python train.py --n_layer=16 --d_model=96 --n_head=3 --n_kv_head=3 --head_dim=32 --d_mlp=768 --vocab_size=7247 --activation="relu" --norm="layernorm" --norm_place="pre" --norm_eps=1e-05 --positions="learned+rope" --rope_base=10000.0 --rope_fraction=0.5 --qk_norm=false --attn_scale=0.177 --bias="all" --tie_embeddings=true --parallel_block=false --init="normal" --init_std_qkv=0.051 --init_std_o=0.00903 --init_std_up=0.051 --init_std_down=0.00903 --optimizer="laprop" --lr=0.00213 --lr_mult_qkv=0.7 --beta1=0.9 --beta2=0.98 --lr_head=0.0126 --grad_clip=2.0 --warmup_steps=210 --schedule="wsd" --decay_fraction=0.872 --decay_shape="sqrt" --final_lr_fraction=0.05 --batch_tokens=32768 --seq_len=256 --doc_mask=true --train_tokens=248900000 --steps=7596 --dataset="wikipedia_en"
Each number is 500 + 25 x the weight over the matrix's rms, rounded and kept within 0 to 999. Layers, rows and columns count from 0. Numbers have three digits each.

# layer 5 MLP down, 96x768, rms 0.0817, rows 62-95, columns 128-255
475481505495544522455477517502525508503504505528483485493523509453476526465507562495520475511477522528494519501510463522482504501496507528429468496493487518532485513510502546531523491516473531510470510500490492493500495506511514509519504472533531487508551506514488516506501511504492562473467490477491517503462481478487499495523511502496512502464507433494480497505557527542469492505486
499496503551498507534483461504487532494498499528436475506487440495496513509490518498482493458515504471502502492486486468504505482552513532484493482514476475494494507491502441473506508477453509496484522492474438494478507526502504490491511492498494492546483514517468532509478506500508475450517517517490490503498499552479479512492499538494509478529506494500471485516493436515499471507543
455511503519477479477477503496520474461498497527500521509483527498530491483491573505499470492462503484496504473489485529471505495523544508518464555503481497540511529503523504498512509518463521495550457489484539505504495487471477503493508467504534509499526515515507537498540520514515473504493457514491485502434486502520498488511510459490485497485480472461506477508501488516493488502496
500508496516524485514498540499516508518499500496500540482493526525512501493482454525496485532510463485498517507497552492462498529513512527504533471492491505492488529505524492529523484458488510501516509495478567498587526524472484491468499536490497536530477494498481512512451539513523477479535512505513511507496497535543514549517454516506508515393522512475495496548533470507459540495532
535469504493494483538475534495484488549498495441525518490539488517463537461508513535529526514463513493503526534544475494481496515478512472523482508515467550506511520507538481506493473502507495505478499496498532488505511549521498505494492498494557513459535531460482500530511496488475498491468469520484494499535497447501511544496516467554506493412522487510525512469525495544494494499547
494489499512434516464485527501530508496501501468488527492527493489505474493510501482459500510481509494490505518480526539496506501464532499519509463509479542533528495494503484508470487503575480494539507499494495501495495492487489490466497480487472496521494454485528489476489517508471468496533521488496521503494522475460449523498528520488501520456530484502522466471515494487481487499485
497503499533536470481502490508486442518506498507451483543519497473521474518515488469454476488452523504482478489474511465518501527498539521488453527500485483514506493501469507513532485473521522503530445495516507501487492506518480491531510489530470496507498501517500456523491522452536559507520483514492516503506488502522458490511491500530492471526507513463552492496498508542505459504486
491483502495474503536469536504526495476494496469454528526462457493464521550490469512501522537524472529485510549503527489518494474497450471518445502443557459475530499492457480534468483517479507492521483503511533499531506523557471499505492497508495486481470538452529489515451538532498518516502497502483474498473489529483465522520492474498521516523492533504485483539505505510546472497479
489513508481503552480494538505519472496513504503479484512557486508473470506508510486461500496494530557499532438590522528477514520497527446494529498498508557525514507504509540514478488530484506496460514512553502494485497487506468500498504540514518504523465498504521491467548522517521482518513464480498536511517473469512517462547525498480504530526507538528505535527522533504468501510465
503510504469479472551507509496525497513502507495521512485476521522518484463500503486482554501515484547495495482495505522519497552521492554533471495452512495530482497506473492551508506473511501498536498506506534503482497478491505504526506527502506479559460486504543526512454500503502444502505514487493481516498528475501515504481509492481493511492501516477493514551493470501510524495498
514486498505510484511508547497494445541497498491472495505527494499510503508491519503478532530481483514505491504548512495479495494506495522521500506457462459529527527487493508507519464479526520491497531501504533488517532469472517497504511490493515522490467475479530527533489525533508499481494480489515502490533493542531516527508539510479477527485478510509463477506531523478540536495512
476499501528442485508498487489545457511501502530525514507484495473556488489494487554486533515565553494494489522495506508542493536446522506541490448463461515521502478502472452524489464504478472496527480493498517502545478512504513504533509474495504474467510518495489483493498503509465521447467520520489525524544500500529496524527496517494467495504550486488484525481487454472485536507477
479532497482501494458496458498455472530507500505470552519456508460450473508504461496492513452504549518503502474532483494532497462469534474516456505509510518506508503487490482490476521530508508496529524499522528496504488516516569511498519528475489461456485504526457518457533509476497585514501512470496524497557466559456504511500481515486519498576535505529507495496506499504475457495473
509522482481456514527532464492476511482496495509477474493527486483472524494507529487545483490512462528508496488519486460562492495550511450488482497455487496494505504502525490486473504516464506500503505494525522498513509500480488502512519505492523506533485508529501523498475502517502538521484515486475503499504470509464491485462481476559509505461475468492438490579499530523541530506517
532478496495466451545485447500471565504506501455542480520478519481531466476482526526537504522569514454510501488493493496540490529491516502511504522506472511491502532506546506549476445500492484487522519487548499504456517532449533511496492524541489502476512494494504499516523499475501519492499512484505542504535508491504501481454508515507458508515516471506495503519497467498527564494498
510519511509520516508482532496512466463497505503496502506507505511507482483523491490495467505504511520484546511524508509553494469504475556533517470465547466464525492500528523504436505528529465502500503507472483488509490487502502496512499521486488498465503507451496509551531519516485555496483509485502536502528498486499513483522465486509500530463510504494480471504495543473510543501549
414525500467488536497503541494501551509507504504536502487501451531502473546520513498531514502504567464493535518520498504522507513468530501510536490480496449502458515487454475529508506452530485508474502507540486507496525502517529494510501493476505508516493554523477564533541507540501508508493543461514508492595486510500529558507491494514520515459510503524499541515492474540483533500466
527458502520493475493477523499492509500508497491484495489548484485471484498477498532517513508483499496483473498493498531495503497454526508508454467477511489500496468499509580490478511490511461497404562497457455496506477558500514490516503447496485479484522504515506498484474468565492527518464554496441491490578524447445471505496505494522503498476487512537478516521497427478500505505457
470470484538503468546471484488491464512492500510502423475424502532517511480494497491506473555518480465494542513545498523530490496501504523498532495502456460490497479489482429522496422539461498503524488485499531507507523485545467506459500485483517513512508515495500463502481425503489444469462453545472481500397543460489501493505485487467498506501488449478512507501481527512494513480558
491504494486538520558493548505529467506500496476508471524482499483476512550507511527498505504494483474507495544455507490509503483495481490544495522485503555538551532501494484517570544490571497500517510508511489493467480511531501507494506536525571476523555486505521480498481500516492485534483515530490514498528496502526542538490549488553521532496469518503567556463501467534515469500509
507500500521455488470506494503477549507509497512464449488486520505494519468491461508504514500507530537503493528509477444533490531500457491477547539531487490517497542493500520469498496585530512505473485502532479488481482524517523491473503497513440486523515516506526473515490480469534522508468553517505483506498493530515456473488466507483526474535525514541456491516456549514507501499531
506507509521527488494502493491485530487507503482518512476509514569515509502519470551496517506494482538490498495475547480501514507499486510483490513512488450549502510507471507503513475551503522501532516506510531488499516492514464505486496565507519512523485507483557575498493484535548485473511470511520538500450499520535579508583509505472537508473544500494519497550537556484510530507512
456508503489475518511529452506524471484495500535527492532501481505498541459497480511521470501518499493516483483492531511541501530537488494504499499509473523498472480514518522487502508513517511512486451494454472498540477523512448485539513456476467489530542484509499556515518494511483516481507428516520550506523534467485514467494481543469506467486473554467487493496488455512469466505476
481496496514519529554484465497509505509493501512494525474519502511458504461494565468524529499448506527508485521474495517475498475518488473550514543481513498491514492496516466469515530523528475498463509505503524495490528504482531499501505516507478507520453500497527465509501524493474502491504487502501501503500497523532501504526488521426522515519481501497478492527523515506490493498501
464513504548498459541512532503500495518509497512516459508524482506507566472498479500484526498507558491507483480518513490509500496477501504472473492535445494496467484501496531465528472514496512514471516500528506499470476511522459501517504531495501504489550521516501466520497474521493478504466552496500517504484464505511495492478509482478477478524514485460532507541521509536506514497461
428519514511539554560507494504453530497503498495509489477492459523458518517508427521512465475464529518499504506480490488473512469491542504511477499497546475462515483504556491455503590467461493510475504515459454491460453520521517498510503462468514502475527498491527495458572495484494501472517477516502543491538482461460504481529480499461487471458538469494565508487500484490518457497500
480516492487504504512492495492478534534494495525505529474535482490469491535503523452495504508510543530512524540444489528481497473515492438480507517472501489515482451489460447519475488498487520492481494504510532489495567476550523509478507485482506521498490527474482464484494514503509507518497507518535466489479515508482506460505508479480474540515509463527576518540490502490492466505533
494507504513526525438491521506483477518505506514500544477487507486508526510514527538532497492475496495506541510578502518511496500476475510453557519526488543458523516480460546484553496532512527499463505503467524507526537504477491500484497491468515494492575511512504479471469513441526495499478517500521524498509479492523510555519507488438482522519524464529496528440506545509548521506468
551454496481483494511507519498450525506498503525469505517485524484524508505502507537485450517507555515486526567462520529536492491495532446460504515521533476507505449508546523529491567493492480504468523489514517514541500521469506496479497502487478516489496497514477469490506538499487459501489493497501464478526488522489509492512515503435511494518474492487517498526526525472478488511545
448522488504522436482504466505530521472507503529484462534562533527528476546477511465511462481528493540494480492483470463462494497523468478477510487481468550462484482488494556504517474541582503492552512500511502495521515471483505496491506501521537514523483499497478463504468505472545452489493516475536473499490436506479489496492471441499505481549484529513500456516484547460535552498502
518523499510524511483495491503500495484510505520504499492510476476506498533486497466485467491506482473508508511500501547518503497540463475476473491487495527472536515489482487565508495500485485491500527505480521511483508515426482512494486498490550485465512430464487560511477487501501495478495482472481486504491502504516506506480497484478474495494452501496523474515487506528488520499473
482509506461477551498505499501484499494504500473497509485501500494519471484510506494465495483539481533499514539496493474481499523485501485504473496505503472486524495499503477508475500524531479488502513496509490496502516481487459499497488503495528501485508502478514548484516517481516523522507497460524516507492514503502479482481507504473491526534512483503522531492500510472470485501513
537494513520501526497480489488499529504503497492472497481545504524469503519504473505522486501465476533500514476493511503479499444518530493493505499516492525511501515497499548481489490514531487493436522508502509485529509474493512494497486481435434466500512541483497508452513491505523511477487520471527455484528485503517517510548500525487497484471482504456472495523543553491513492495533
521462498460464527496450481506480554477494496483528508539501484481506519427493468507472456519479513509495486434545494487525503515452502495502465509529470516523496455500487542474463501525457481501514523489474485491525504479521542500489513480494508507498502473485498438540442530478471525513540541527487514490471540502488484470505473508515478515477483487473495490505459538505477505501476